Each number is 128 + 32 x the weight over its row's rms, rounded and kept within 0 to 255. Layers, rows and columns count from 0. Numbers have three digits each. The size before them is the row's rms in percent of the matrix's.

# layer 3 MLP down, 160x448, rms 0.0372, rows 143-159, columns 320-383
100:120154144119112132096171097179107137135110185079120091128133125122082136107105124134106095116151157140124171070140186143087164133145102156173121104176120146134117161105162127069125119111110092
100:141085094138126123166109052152129134123068078085099157146080172092116122084163140081101114088146174113150130096104095155136090131120121130120112092137124123157124142140108099100142123114159099
105:154122084182098081131100212113134183198181118120143135117061135141124121143120134084150096091094169100147091114113135092099118119096098118119061118152102098147067044185099146111159139164155102
103:165137129146107112142127091087119097148169150111156142090127168123108119154084138068135148067133110108186135089108180145083159182128125161142134111115114112100146129089140092074137129142129126
102:138127128169148123160090150177139093236173145093149110149120097091105067083145134088183143087125150173100152093100138190192104152097169138112143121139108144147110186134127093204121107127161142
097:148125153120100199148149142133130156109147101186142116092181099129180136148200147077100087101166055132160092099163107139061118110152128093097127134164076149171098154136130114149150135125138119
098:089134147108100134111189175138167124104154174094105108137087137146138144119131109100156146072108126107155190116132136109108177083091114204120111120126104116121068093159128141227154131124160120
102:116105125096120113159106122096178095094119069159120094178126130131117124129128119101087127144089121237117056086107155067199168150164149046152138134117116123078217139204123156097203106080114112
103:111206077111110146156143117159122109117186103181073147176107111079110147100187196180147158120107094141111153119154131090202146136116128117112139145131161113126114148125103085198143140129101094
086:156145106134130134136117142153169086071145090177079075152048128149110137119138135074124140053175155101165129116073131077078123146149144149092104098162128162078081122146132147079108135181166092
101:059070102138090128143074134139122109118111108100068175116094145132125121202131145162106126097074128110098162143081142092149110187194141120131129155056174123111118138114128101119126147113140087
100:131073151126105144165113174155139132121147085153128110098121167183132126097145167192131158124132205091098151163102069118111130098121132127083126127089075101091140142124136153144051130093118117
098:122060064158119093146140165196120137104162136108133139160120155104147061135124111125102091181141099100164137140140096134170131180184091131105171114130110160164159094093177095162132095173135139
095:125128118136136101128112119199105122134139099056141116117132158165101084133184106091090115149082108178083163162133109132128118100117146135089154116116153156165138154074120196125076170184105199
100:138111096150145130194092134095126167103150073158145134124123129173099157107107168166107161136140144109081050109147111112214091199152148117150115056145181138173134146150124138157164161153041106
108:142153092075077189097147173146075110138126155123127119119119066090166142111100123146196131079113141141142100156088119161124129082117108134130069121183096124161119129098123064104130185118090129
100:074106096172121104102160112100151086126082171138129130158105186121155128166091136103146144166142137150095178135134102102049116143113163132132133182172159118089128163109086112153161128187141048